Each number is 200 + 30 x the weight over the matrix's rms, rounded and kept within 0 to 999. Layers, rows and columns count from 0.

# layer 3 MLP gate, 512x192, rms 0.0468, rows 182-206, columns 0-95
235,163,198,178,171,211,260,181,208,193,198,176,221,257,193,185,176,183,178,229,172,191,256,198,225,179,221,178,200,179,144,207,223,207,212,197,168,223,198,173,234,212,212,205,154,175,201,182,136,181,148,231,244,212,212,154,222,203,244,199,185,225,244,132,140,187,145,153,224,242,240,187,175,190,232,186,221,156,168,135,221,209,205,174,205,218,116,215,192,176,142,195,215,189,202,227
201,139,198,145,170,182,244,209,217,205,195,218,224,180,202,204,163,195,223,156,236,160,217,238,174,174,183,229,193,224,194,202,180,190,206,204,156,182,242,180,181,228,159,173,142,192,152,244,246,223,153,178,155,234,173,181,173,257,164,208,199,229,177,186,187,198,227,200,222,260,180,167,225,212,176,240,172,212,193,192,182,155,195,190,243,210,237,266,223,147,160,235,211,109,225,219
198,201,231,145,262,186,225,240,192,158,239,268,239,256,198,232,209,193,233,193,216,210,124,217,172,188,187,245,199,236,233,184,177,201,140,195,209,244,182,184,223,216,174,177,158,233,215,162,208,176,193,198,216,218,225,188,166,240,155,135,180,199,212,225,145,249,210,216,220,226,245,209,168,180,180,244,227,197,199,205,205,205,272,187,171,135,249,178,202,148,205,188,211,174,166,178
171,155,146,207,186,173,234,182,200,165,166,215,186,139,153,235,196,222,246,205,248,194,170,159,200,160,227,178,236,181,209,202,232,243,218,229,211,189,210,215,235,191,194,227,221,248,218,140,195,177,217,172,251,234,209,217,192,216,202,206,208,193,199,191,234,215,202,211,237,228,251,241,164,196,193,196,263,208,159,233,208,150,205,133,213,219,218,233,174,160,190,200,184,204,137,169
169,190,219,163,230,216,174,215,223,219,181,191,229,187,203,210,184,139,234,239,233,163,185,210,159,164,154,245,246,177,176,221,180,175,226,250,180,233,187,134,170,213,252,225,153,190,187,261,174,214,243,170,165,205,197,262,221,211,202,233,187,157,204,139,206,190,231,228,244,232,185,187,145,207,221,210,169,181,176,216,143,201,235,198,232,239,240,199,236,204,161,230,219,173,216,172
194,174,164,182,244,189,205,230,204,199,175,201,211,189,238,222,157,240,237,190,215,270,191,227,207,183,197,173,172,155,169,224,250,214,265,179,192,220,239,165,209,205,217,169,178,167,180,184,200,235,167,201,278,138,148,227,224,219,232,227,220,196,237,150,208,201,259,234,171,224,263,174,177,226,201,212,160,193,207,183,173,213,263,245,183,196,244,217,255,194,204,191,209,215,198,153
202,163,179,246,196,211,194,223,240,255,230,210,205,169,181,177,187,202,179,204,213,196,198,219,179,229,194,179,208,201,173,196,170,155,262,190,207,183,210,162,194,184,201,167,240,226,196,203,188,203,153,188,204,236,251,202,212,196,187,219,142,184,191,173,177,216,252,248,162,216,254,134,222,261,176,222,214,194,190,207,173,193,162,254,165,168,212,216,174,189,200,199,200,154,199,224
166,189,214,181,205,153,178,204,103,152,171,168,186,207,169,124,148,212,229,226,175,212,225,166,230,255,183,155,172,199,233,224,167,199,232,217,220,239,237,203,184,214,186,192,211,172,196,224,206,202,220,232,212,256,202,234,196,211,176,197,191,178,209,177,161,165,206,172,202,170,187,265,191,144,208,229,200,162,229,236,167,174,211,173,161,270,170,209,170,184,174,223,205,210,246,171
216,192,223,161,134,253,155,182,220,157,179,211,186,132,179,130,188,174,181,124,245,180,210,220,226,211,207,170,183,225,224,261,246,228,184,206,187,205,171,217,188,207,183,195,249,214,128,184,262,268,221,211,216,153,190,185,182,194,210,172,164,259,181,182,177,189,219,200,232,186,230,166,206,185,212,189,220,232,227,128,187,202,301,261,157,204,228,198,141,232,187,200,171,232,212,160
210,188,177,238,170,144,201,147,189,192,167,199,169,179,194,202,180,187,245,163,185,183,189,190,218,175,193,213,243,218,246,221,184,187,149,182,181,188,179,182,180,209,176,226,241,206,241,142,241,159,163,214,233,225,213,161,190,221,239,210,189,151,225,223,156,173,218,163,165,222,228,247,189,192,212,184,185,196,171,224,227,190,219,237,200,150,250,223,235,186,211,193,179,194,217,185
270,209,219,144,163,263,209,178,223,202,235,211,138,188,173,182,157,235,207,253,230,233,203,174,175,232,190,180,271,210,217,167,178,221,161,173,192,254,190,166,196,216,160,163,188,205,156,238,180,248,174,243,212,164,137,245,217,192,276,188,222,196,152,196,155,210,167,243,165,215,243,206,217,210,180,267,163,227,281,178,169,215,192,190,202,217,151,202,167,179,174,239,165,200,258,254
186,199,214,205,193,174,171,210,183,204,165,232,183,169,144,198,218,199,217,136,239,218,209,197,170,227,198,232,170,196,196,227,220,194,286,181,216,162,222,209,167,175,194,253,185,184,239,220,203,201,205,190,246,195,192,215,152,174,234,209,188,205,177,185,205,173,252,213,192,212,255,228,185,179,155,172,229,187,205,198,216,231,222,222,186,155,260,235,195,173,188,213,179,240,224,175
222,199,252,164,262,194,186,193,234,239,236,225,225,160,222,180,195,163,201,184,224,163,217,242,242,242,151,220,263,263,223,227,200,197,186,201,187,192,179,164,166,218,211,198,147,230,238,233,194,171,172,178,182,243,207,224,216,175,188,224,192,174,194,186,162,164,204,219,218,272,180,152,143,239,177,205,216,175,206,152,190,227,176,167,200,199,215,238,177,232,157,178,212,183,248,248
182,183,211,198,157,193,258,182,208,224,232,264,155,175,183,166,187,228,188,242,184,233,200,185,170,195,239,222,210,190,169,188,165,177,224,254,144,185,176,220,178,213,177,227,248,184,202,192,216,218,211,189,199,246,227,206,206,221,225,217,217,223,221,147,219,215,233,202,160,181,268,172,206,216,186,200,182,182,214,210,194,143,198,213,189,209,171,166,215,160,225,209,180,195,211,184
202,174,225,246,211,138,179,216,244,185,181,203,161,216,221,217,193,249,176,193,182,165,178,255,213,264,190,193,225,243,195,212,201,185,179,187,232,256,207,227,208,246,221,282,179,219,198,141,236,182,235,222,238,259,229,236,190,198,264,243,202,209,218,232,191,286,226,186,156,174,170,151,269,188,205,234,168,189,210,175,176,197,173,248,210,225,235,215,150,137,178,172,194,244,216,177
245,218,223,237,200,168,231,244,157,136,230,232,207,186,227,194,170,216,151,221,208,226,171,156,240,170,261,247,248,236,224,228,193,178,210,175,211,207,241,187,272,169,232,179,183,158,205,165,209,229,238,226,200,204,229,193,229,207,213,201,183,261,212,222,168,223,209,239,221,196,198,194,253,225,214,207,163,230,223,175,198,168,205,161,197,171,232,185,231,151,190,189,248,153,213,185
199,224,261,166,191,246,242,181,198,209,177,210,189,226,230,172,169,241,187,197,188,165,231,189,167,221,173,150,235,235,171,194,211,167,179,224,215,197,243,188,174,213,210,182,229,220,201,219,208,193,236,201,186,252,257,243,233,188,202,200,196,257,194,214,203,204,270,182,180,198,226,235,191,234,194,252,213,142,207,239,192,201,192,170,201,253,153,215,139,200,220,228,185,218,203,149
221,174,192,203,214,175,172,243,205,258,150,181,229,174,247,189,230,265,168,196,238,204,188,182,190,196,211,172,211,246,196,234,195,213,188,180,214,219,184,262,221,181,185,202,202,212,187,237,234,215,204,240,257,216,185,159,170,159,142,229,212,188,194,179,180,194,251,182,174,257,207,173,282,215,167,154,174,183,233,211,221,208,248,229,181,184,175,150,194,207,198,180,213,154,209,226
226,188,182,171,176,192,210,245,171,172,226,262,162,186,160,188,189,161,209,213,243,195,222,235,200,204,208,191,195,232,213,165,207,215,181,176,214,178,162,221,257,256,185,219,176,240,228,180,225,177,198,174,220,165,192,176,209,228,190,184,205,208,178,181,211,259,202,287,191,158,252,228,227,190,171,246,235,154,193,228,175,197,225,212,187,125,229,229,173,163,211,162,215,155,195,172
193,255,224,166,217,215,190,177,195,207,179,198,189,180,191,156,206,195,233,174,188,209,165,201,236,204,199,177,179,191,220,268,220,237,265,190,195,209,190,148,187,164,196,218,259,151,180,223,241,188,211,204,178,189,186,228,187,236,249,222,171,241,165,183,172,255,199,188,216,190,206,201,186,197,222,216,120,225,180,187,177,205,176,186,225,164,230,190,182,254,209,206,196,210,203,241
232,246,245,132,194,123,212,169,189,211,195,202,203,205,212,209,200,165,209,221,146,139,192,216,222,230,160,204,215,258,199,214,173,158,249,223,201,209,207,195,178,233,257,244,235,180,163,188,138,182,191,228,181,241,197,262,234,219,231,256,198,210,215,224,221,223,191,169,175,215,225,189,217,218,216,146,187,190,267,192,194,182,268,220,201,233,220,210,201,185,196,165,254,229,212,166
223,227,213,188,175,234,189,162,250,180,231,207,203,132,187,199,230,245,223,200,222,181,148,176,180,158,256,154,205,153,157,191,190,220,187,230,195,237,212,224,186,217,208,201,229,213,214,152,255,184,222,247,188,180,159,176,277,226,226,222,155,206,245,183,186,135,196,232,228,203,195,168,241,246,203,200,189,230,170,214,249,164,248,238,217,248,227,209,208,203,221,195,182,248,195,200
200,221,213,212,176,142,237,178,158,195,150,236,128,184,227,161,171,275,196,196,185,176,196,232,191,216,173,181,169,200,148,160,181,159,187,190,220,257,204,196,145,241,180,203,179,171,217,206,219,215,227,224,254,206,264,201,227,182,200,158,210,214,176,167,191,206,195,204,226,206,171,272,207,223,204,264,162,170,207,205,179,171,250,163,205,203,193,212,179,205,241,223,183,254,151,232
201,174,186,131,215,200,213,207,179,165,184,208,175,210,209,172,179,169,146,209,206,201,159,166,246,204,178,195,176,217,163,226,172,214,222,224,160,205,264,216,187,213,149,163,218,214,150,216,188,185,103,154,213,159,207,211,171,243,144,199,122,202,172,247,240,187,271,182,210,234,199,170,210,208,264,213,211,131,179,225,162,212,205,187,159,121,211,227,204,212,245,162,164,142,225,209
172,210,201,198,163,194,248,240,210,184,217,171,171,249,164,192,174,257,127,212,240,178,269,202,194,180,240,172,244,234,127,209,228,180,211,236,203,190,195,194,134,254,167,199,181,225,198,159,152,221,165,199,222,240,169,189,189,201,194,238,198,172,230,235,293,188,248,188,203,178,225,237,170,175,164,184,199,218,197,240,174,221,209,190,152,246,208,192,202,187,200,223,183,195,219,170
# layer 3 MLP up, 512x192, rms 0.0447, rows 182-205, columns 0-95
169,201,199,176,201,181,176,245,228,257,210,226,223,228,196,164,252,223,251,165,195,144,142,190,201,158,223,197,260,152,148,196,147,217,211,246,205,162,241,221,153,216,195,207,164,220,225,208,179,214,152,195,204,217,214,222,230,253,197,138,179,204,205,199,185,235,194,247,179,251,210,161,145,231,218,193,249,177,174,183,146,239,223,204,295,186,246,159,211,219,204,226,209,173,266,184
217,172,209,212,165,208,269,232,189,234,156,178,156,135,176,156,219,198,225,190,154,216,219,200,212,179,213,239,200,235,207,164,160,251,200,154,228,222,151,157,182,239,173,204,162,194,135,220,193,206,231,175,159,180,215,163,199,139,160,219,211,237,166,204,183,170,147,166,227,193,211,202,206,214,246,195,171,208,211,184,237,200,198,218,166,196,217,202,197,238,224,161,207,172,232,241
181,221,209,199,167,232,177,211,239,211,188,144,180,203,217,146,192,229,200,146,236,139,214,189,184,223,199,201,136,166,235,199,165,141,214,167,192,223,207,148,198,224,182,173,183,208,192,204,210,201,177,201,218,183,224,217,191,203,188,162,173,264,206,180,137,199,215,198,203,207,186,232,190,218,213,158,273,230,237,162,247,225,249,135,216,173,206,182,159,165,213,208,276,199,167,229
184,207,212,183,196,193,187,231,206,199,198,257,189,193,226,190,174,227,221,170,150,235,205,217,206,161,212,227,220,222,205,186,230,160,248,224,197,229,209,179,230,156,207,180,205,194,209,218,177,232,255,186,209,176,206,179,230,246,217,190,192,215,239,197,187,205,169,228,149,205,176,217,202,279,189,201,186,146,192,189,209,206,166,166,173,208,208,161,181,200,214,192,240,124,168,171
175,242,197,186,205,160,207,180,105,209,269,248,183,198,221,212,194,247,176,194,230,223,214,141,166,173,159,192,190,187,168,209,184,178,214,211,177,166,140,134,182,189,180,176,158,160,213,230,223,181,181,177,189,209,203,164,190,213,118,222,244,165,247,201,156,180,197,190,190,230,211,166,192,199,242,224,205,238,176,201,228,194,171,206,190,205,176,198,212,161,207,189,225,167,138,297
170,199,137,182,173,164,234,215,120,193,218,175,242,202,184,240,209,217,187,201,215,194,199,199,201,147,156,157,188,139,117,234,236,237,214,243,195,176,244,208,146,179,192,103,167,192,250,197,205,163,247,213,280,161,244,201,176,225,210,214,171,166,155,158,209,185,232,174,183,173,214,155,172,244,185,157,185,183,151,195,136,215,234,238,199,179,193,138,166,168,244,172,195,194,169,228
211,171,222,229,181,184,155,201,175,219,160,175,219,180,249,159,214,243,232,217,162,181,211,249,207,158,178,184,232,153,156,178,230,229,196,216,170,183,174,183,197,195,226,199,185,180,203,196,174,213,250,145,204,262,225,214,222,230,205,193,235,230,202,222,183,154,192,180,223,167,168,163,161,158,177,243,206,181,193,178,217,184,232,173,264,178,191,167,194,212,224,235,204,231,196,135
176,146,231,240,193,212,229,207,219,137,185,181,174,265,171,163,210,184,199,157,167,155,244,199,193,186,180,207,223,169,193,190,245,219,237,184,182,183,189,195,154,165,175,181,174,176,204,195,211,166,155,174,183,213,161,147,161,168,185,174,139,164,209,225,210,264,211,230,257,189,178,202,164,170,264,209,174,192,218,218,228,230,242,236,247,237,212,208,145,216,230,187,197,194,199,195
261,229,160,232,233,217,195,193,202,175,231,195,196,240,179,165,198,289,245,210,166,218,202,162,177,205,219,232,234,257,187,256,151,219,200,224,205,181,196,225,211,230,160,217,162,205,182,222,239,222,203,175,224,261,190,235,162,219,151,190,167,230,185,210,180,198,175,170,161,153,216,203,204,178,206,163,242,189,214,222,234,213,176,182,164,224,142,162,201,175,225,142,257,163,233,187
179,236,250,237,172,175,202,246,182,196,189,195,229,239,153,197,251,194,211,210,235,231,238,182,164,202,166,181,208,241,147,157,228,200,200,178,227,177,196,184,192,175,159,141,206,216,194,201,225,206,223,187,219,200,245,209,253,166,169,252,187,200,213,186,237,202,206,175,238,218,224,188,227,195,175,210,210,188,146,224,172,121,197,196,185,178,193,229,214,181,173,201,217,243,167,232
223,219,224,222,159,212,172,206,171,187,178,205,218,159,243,136,182,196,156,203,218,221,181,203,206,104,201,169,237,199,206,195,203,253,248,197,220,175,170,221,198,244,205,185,176,178,161,244,191,204,193,213,196,214,259,210,226,141,133,228,242,184,149,192,238,188,159,179,191,265,162,183,165,247,218,229,188,180,232,164,237,216,211,157,189,230,186,211,173,213,181,186,184,227,166,235
238,147,204,179,199,232,200,203,162,195,142,166,192,218,213,168,186,174,225,202,184,224,260,224,191,232,214,200,205,229,282,157,175,215,204,185,217,178,219,162,167,174,234,221,130,143,192,233,175,232,234,159,203,169,193,186,171,202,239,231,229,205,207,196,132,227,192,189,221,237,185,220,221,252,175,229,200,178,178,216,192,238,210,231,205,190,146,202,169,188,166,171,177,221,217,234
167,210,204,206,184,190,230,172,158,209,201,227,192,217,245,155,184,218,188,245,239,178,154,148,214,182,257,212,175,180,170,235,229,171,184,200,166,204,199,203,155,185,188,174,258,203,194,244,192,158,215,197,165,223,233,174,177,212,195,169,192,217,192,218,228,158,207,163,226,203,176,153,195,218,157,206,174,225,254,246,257,171,162,215,208,228,196,178,173,208,163,193,198,187,230,142
169,142,193,154,200,177,199,167,189,213,219,235,215,191,230,180,236,232,229,203,193,165,143,191,134,198,176,237,174,218,172,163,169,176,179,206,246,185,167,205,202,207,173,202,220,205,225,235,224,216,188,168,209,189,221,228,122,203,193,167,239,174,207,168,207,216,203,239,216,233,211,181,203,181,203,188,222,202,209,253,172,159,200,172,207,245,181,175,187,151,180,187,180,211,208,211
223,214,187,183,238,274,125,168,204,224,271,177,195,231,196,237,186,154,199,163,258,167,225,156,202,162,214,235,190,192,180,178,165,205,216,164,210,226,238,185,188,278,204,233,214,219,230,194,192,162,222,156,189,179,205,175,194,132,172,249,176,165,202,144,213,195,179,151,167,237,141,170,245,131,175,192,198,183,247,221,222,200,166,211,198,183,201,200,208,189,236,199,195,201,141,235
169,153,193,182,187,238,166,155,240,203,259,221,176,185,174,196,199,215,156,180,231,199,212,179,223,197,242,246,149,170,130,196,231,181,243,152,189,159,228,194,161,256,198,200,196,219,179,211,193,193,228,231,273,210,224,196,214,160,230,188,244,170,207,206,225,217,223,204,244,201,193,173,176,140,203,207,242,212,162,189,210,160,261,186,226,205,213,206,205,178,205,185,155,233,176,161
179,196,181,186,186,174,160,265,199,204,212,165,198,189,196,207,181,175,139,224,241,224,193,181,247,256,193,209,235,171,202,219,227,217,190,214,198,215,202,195,161,218,221,174,196,243,152,217,219,207,189,227,147,231,195,177,233,182,231,231,199,233,151,206,227,178,243,182,215,146,169,137,175,174,194,137,149,190,199,184,221,217,218,191,137,234,204,138,167,179,206,212,196,232,164,178
202,172,203,210,200,227,194,216,144,232,171,165,202,185,232,244,211,177,186,229,207,259,255,163,232,200,191,172,200,211,227,185,221,184,237,196,202,174,189,199,233,159,196,197,181,216,179,214,239,143,216,201,188,217,240,175,204,227,207,236,182,226,167,221,193,182,200,208,211,139,188,203,168,214,276,146,208,186,243,185,207,222,191,195,217,252,233,233,155,192,206,220,207,164,215,205
206,181,222,240,198,159,238,176,180,198,180,175,162,166,197,177,181,172,255,217,211,255,193,188,149,215,194,192,167,262,179,259,177,185,257,243,194,197,193,202,243,240,168,206,212,185,221,222,144,211,254,203,181,222,161,236,159,170,214,214,193,195,174,184,242,212,245,235,175,179,240,199,226,224,142,218,196,172,246,198,255,162,218,139,165,241,209,172,208,224,183,235,196,224,215,199
253,184,186,229,221,217,240,203,234,179,148,164,258,226,223,221,272,177,199,192,252,160,180,205,210,201,184,209,201,209,206,244,237,233,257,199,160,188,199,237,196,210,182,189,228,191,167,204,202,183,209,195,188,165,216,199,209,219,229,205,210,156,166,213,205,168,166,190,214,234,258,184,150,230,183,189,268,194,246,209,126,247,246,175,231,190,203,225,203,204,188,181,173,201,172,119
173,215,213,166,190,189,240,229,166,164,184,239,160,176,162,197,203,200,184,218,152,185,196,208,203,173,137,128,175,233,197,187,257,198,201,230,236,226,173,213,182,207,232,215,262,238,197,208,227,189,212,193,233,211,218,247,174,224,186,211,230,207,195,207,190,222,195,175,254,198,224,223,196,190,188,207,169,165,168,180,205,210,257,237,184,177,208,192,215,217,224,213,182,161,222,255
183,237,188,187,208,187,171,200,176,214,200,189,196,198,221,218,230,191,245,210,224,209,191,276,223,198,155,209,197,233,230,250,215,188,213,224,191,170,224,178,200,163,210,170,194,220,275,264,172,236,198,209,219,211,163,200,225,220,210,253,246,165,199,162,238,169,181,205,198,232,183,224,177,184,276,221,239,184,175,251,225,234,183,240,168,194,192,235,216,282,169,202,140,194,233,132
195,159,212,179,229,208,169,253,171,246,240,230,186,192,206,193,229,181,201,167,219,216,240,263,203,139,237,183,246,183,191,202,175,149,196,179,257,226,184,229,167,194,163,201,232,190,115,187,227,231,177,210,201,173,191,255,231,235,165,176,145,199,188,187,233,170,224,177,180,228,178,145,191,199,234,244,241,162,260,186,198,185,182,225,185,204,195,217,199,249,204,176,215,245,217,208
183,189,203,179,189,144,165,175,220,182,225,200,189,144,150,172,215,165,188,181,188,205,187,168,167,164,191,201,177,264,211,209,210,160,221,194,193,204,229,206,180,210,154,185,153,195,198,183,236,227,226,225,222,192,158,227,248,167,265,167,167,202,209,181,220,216,192,173,184,231,185,276,215,205,199,240,202,228,155,190,193,194,219,229,195,172,156,195,213,153,230,209,175,248,188,172
# layer 3 MLP down (transposed), 512x192, rms 0.0325, rows 182-205, columns 0-95
168,183,256,229,230,218,180,235,199,221,235,189,186,153,214,174,209,249,166,201,224,231,181,202,238,226,221,230,207,231,227,168,210,229,204,225,177,179,208,221,186,196,181,199,179,229,213,237,295,269,188,203,194,189,174,245,221,166,192,147,205,232,148,168,168,188,253,211,231,184,147,217,231,166,167,182,223,173,212,180,191,177,187,168,181,196,151,219,185,201,227,220,190,170,205,238
217,185,203,237,211,172,161,178,150,177,262,197,203,167,205,185,274,164,222,156,205,163,233,180,158,237,198,174,189,169,215,172,203,242,172,149,203,177,262,201,213,206,208,183,172,179,207,230,167,212,186,200,203,178,180,270,176,254,223,209,196,223,193,236,205,253,160,190,238,172,162,155,215,167,201,192,213,219,219,173,265,217,201,143,207,206,152,165,220,173,211,180,193,267,197,222
167,208,217,230,226,190,241,246,116,215,273,236,240,209,257,164,216,200,243,253,236,190,161,152,269,208,205,236,244,168,235,249,208,213,196,238,151,242,265,199,211,188,240,185,242,255,224,176,226,182,191,221,155,190,162,183,124,217,204,172,214,196,249,153,206,204,154,234,192,196,245,182,213,226,192,205,160,162,205,160,216,155,195,191,197,227,199,264,208,234,205,213,160,203,248,187
175,214,159,228,152,195,201,194,192,197,214,171,174,257,184,231,219,187,225,169,117,197,159,193,197,212,180,187,177,218,148,172,200,203,201,217,164,180,165,169,185,183,193,218,210,232,193,206,234,183,224,175,247,176,171,183,158,202,219,199,240,172,167,193,173,183,235,176,209,255,176,267,182,172,199,154,212,254,218,238,227,155,230,207,178,208,206,203,140,205,231,228,198,264,197,219
247,180,210,207,213,297,165,200,209,218,258,212,224,246,177,265,171,146,227,209,198,193,208,214,163,204,228,249,246,210,182,189,193,208,183,196,172,265,201,178,151,138,225,251,146,198,260,207,199,268,236,228,189,222,149,212,190,229,201,172,203,199,219,160,200,178,239,221,199,181,180,164,214,196,206,205,195,209,266,184,255,145,184,188,220,179,238,223,168,211,186,233,164,211,208,154
250,218,168,133,209,234,192,244,176,191,178,215,196,226,210,221,195,265,177,238,197,162,213,223,185,190,214,137,167,187,199,145,227,184,222,215,102,188,173,211,143,195,232,201,159,203,214,231,177,148,205,246,215,164,253,180,188,206,252,235,147,157,249,172,179,185,260,245,181,190,228,211,216,191,205,188,194,171,200,168,132,161,205,216,204,205,208,196,211,242,243,208,199,155,173,202
197,261,176,250,190,200,184,199,161,234,179,170,186,208,224,197,144,207,210,164,220,199,198,198,206,221,164,231,159,197,189,197,187,151,141,220,207,192,205,188,199,243,173,189,204,156,217,199,227,195,172,235,199,167,166,213,214,258,193,189,184,227,213,195,209,235,205,225,152,145,232,228,195,232,169,184,165,216,198,212,207,281,202,191,231,205,193,205,224,230,182,167,241,197,179,231
182,163,183,225,187,167,232,247,265,272,194,196,205,201,222,156,168,136,196,177,191,194,195,197,227,224,208,267,209,191,263,149,209,226,214,157,173,144,212,203,223,208,218,236,229,240,162,202,168,203,213,241,154,211,215,215,264,211,264,236,196,176,174,168,179,221,176,211,219,217,205,184,149,256,178,193,208,232,197,155,260,189,171,187,244,154,231,225,183,185,206,238,194,239,146,187
159,238,212,170,239,227,187,229,219,211,226,185,184,188,175,264,176,159,240,245,107,186,211,187,220,214,225,218,262,141,165,195,197,213,195,230,166,219,216,205,276,104,193,235,208,197,262,192,140,203,163,217,232,222,157,228,145,180,143,241,212,211,199,224,282,205,264,237,174,188,203,168,172,189,224,173,203,211,151,204,188,225,196,226,200,203,225,148,261,212,258,152,162,158,223,204
202,202,192,149,230,170,197,277,217,148,204,257,203,150,243,82,158,245,192,148,232,186,179,200,236,150,205,222,233,199,191,148,227,283,181,195,154,165,177,225,198,230,184,204,220,244,134,199,205,201,190,252,227,220,201,181,213,186,195,163,236,132,223,189,180,199,201,200,199,174,199,179,206,211,213,249,204,170,159,157,174,184,204,199,232,185,213,181,255,207,175,178,204,225,197,215
236,217,180,196,172,227,197,185,179,212,210,262,176,236,177,237,221,222,217,196,222,162,220,233,227,167,179,185,192,284,195,208,231,180,176,178,220,293,203,180,239,209,249,222,160,192,227,181,182,194,198,201,194,191,248,185,227,176,213,251,178,166,245,163,212,211,212,166,195,234,202,189,198,202,184,204,208,204,189,277,197,214,165,221,238,165,237,183,183,162,194,181,248,203,118,236
216,228,235,229,198,148,244,143,183,191,185,219,190,202,253,184,198,207,198,211,191,199,178,215,221,224,212,194,166,174,197,194,201,185,260,228,191,178,193,193,206,215,200,143,205,208,196,221,190,222,177,245,225,198,230,185,164,188,219,193,170,207,161,154,178,191,234,227,231,244,160,208,223,239,163,244,205,201,171,179,205,189,249,185,163,191,200,204,213,125,196,187,148,192,237,172
194,213,233,156,159,237,173,200,231,256,217,228,202,202,235,167,156,172,221,184,198,238,194,221,148,235,197,217,216,115,172,219,218,155,184,200,207,247,235,187,214,230,236,131,189,183,165,196,218,196,207,221,192,199,190,163,198,218,246,174,210,160,118,171,203,248,225,174,159,154,203,210,279,142,189,181,203,199,188,230,228,157,210,185,200,169,196,182,231,197,199,226,232,212,215,178
175,172,179,169,221,155,173,177,176,211,221,200,213,128,238,141,199,210,221,212,189,176,166,191,156,128,171,236,205,193,185,242,145,161,178,189,233,151,190,193,228,256,207,181,183,207,158,167,171,268,181,191,236,172,209,145,179,115,174,196,219,202,241,195,207,221,201,201,203,221,161,193,179,150,197,202,202,199,222,183,196,194,212,179,247,250,155,213,160,167,170,210,230,182,230,204
225,223,169,186,245,184,201,188,232,192,256,179,196,157,220,202,200,241,235,216,185,181,285,208,240,218,196,178,178,245,191,210,206,213,187,154,227,239,169,218,215,204,184,222,233,183,223,174,199,274,198,188,193,216,261,279,214,215,134,192,220,214,183,139,167,212,125,232,236,145,171,158,200,187,191,192,202,134,197,185,249,206,196,194,154,192,188,164,199,204,208,183,213,186,204,227
166,232,169,181,209,214,167,227,201,236,180,115,187,231,169,179,168,233,175,223,210,171,205,193,189,193,186,176,202,222,222,206,168,225,275,186,170,157,232,220,212,171,166,193,230,205,209,152,247,165,205,161,246,203,231,204,259,198,235,201,255,221,230,198,238,190,196,195,195,205,187,216,210,206,234,187,172,211,220,229,208,197,208,176,212,207,200,152,173,238,148,179,204,215,161,192
197,193,241,182,223,198,179,236,172,196,203,176,226,159,185,209,242,203,163,244,240,212,217,173,214,189,230,197,239,203,212,242,254,216,212,233,151,191,207,179,177,195,237,189,172,168,187,226,198,232,142,212,186,187,234,172,222,207,199,144,144,184,188,172,210,214,178,208,219,220,200,192,194,171,203,225,213,209,217,113,193,211,162,239,205,221,229,260,208,230,215,222,210,187,219,179
178,183,289,225,212,217,170,218,239,247,223,188,209,182,192,202,211,184,242,205,165,197,266,196,198,207,209,227,193,172,182,154,206,210,219,186,323,272,177,204,178,98,173,200,231,223,168,189,173,223,191,234,198,172,277,203,183,196,178,205,134,150,151,257,258,147,184,179,193,156,252,200,207,221,235,240,190,224,180,212,255,209,198,165,209,261,195,121,213,174,191,185,171,249,203,186
155,213,256,240,196,199,179,244,183,206,218,156,220,222,199,181,225,199,168,190,203,185,221,204,206,197,194,218,190,255,142,241,234,245,196,155,223,185,191,217,191,189,166,153,198,168,157,218,182,193,166,155,160,222,231,238,234,201,199,187,181,175,198,162,114,181,197,180,256,186,212,214,179,208,195,237,150,234,172,228,250,187,182,200,245,255,221,248,187,175,216,225,183,224,168,204
188,153,166,184,225,156,187,173,200,261,196,234,179,177,231,169,205,195,157,176,240,224,198,209,207,207,211,191,171,209,196,198,165,197,170,200,188,216,143,200,246,229,143,196,228,217,167,232,253,186,228,168,213,227,248,193,170,175,209,215,158,205,216,196,205,141,186,207,151,187,192,188,181,270,198,176,207,172,214,188,237,177,234,198,222,202,224,187,169,197,191,221,249,247,211,179
179,157,151,221,201,216,242,193,186,165,195,212,213,260,245,224,176,244,239,224,208,220,220,191,186,199,220,188,261,234,198,236,235,178,161,238,149,105,185,200,164,190,229,180,220,218,199,259,210,183,181,189,222,222,229,178,225,194,188,219,223,183,187,199,210,260,230,210,188,186,160,166,232,194,234,217,145,176,199,192,260,210,185,162,240,209,183,196,205,229,212,172,218,184,162,183
154,228,240,187,192,143,248,199,199,203,162,223,205,225,175,214,256,192,207,205,205,219,243,182,194,217,189,205,246,240,192,207,149,182,197,201,184,196,162,185,202,237,197,181,223,187,183,207,226,168,192,207,231,229,173,203,188,222,240,231,125,216,177,206,199,215,229,211,135,201,242,146,197,196,256,238,218,190,177,228,183,197,209,262,150,234,299,233,183,235,159,201,257,202,178,210
189,204,210,211,224,200,210,286,185,174,187,240,171,209,258,170,190,290,167,165,191,236,200,202,185,189,178,190,160,209,141,192,205,182,197,246,217,171,204,203,131,221,226,212,216,198,240,185,191,223,197,225,201,180,235,160,158,159,210,239,181,232,232,185,217,172,200,210,234,189,174,279,196,244,169,238,195,203,168,171,211,166,220,182,179,200,148,214,182,197,218,212,221,188,167,221
250,215,174,241,190,224,250,201,151,212,256,220,211,198,145,246,206,251,183,202,170,176,195,222,216,184,194,218,159,253,223,199,147,224,206,193,239,202,186,166,219,132,218,199,210,107,260,245,209,198,212,207,196,186,243,187,217,212,196,203,224,175,238,214,166,178,213,211,224,164,176,202,188,142,175,175,212,205,233,253,215,207,187,237,230,193,147,176,199,191,168,234,178,209,210,180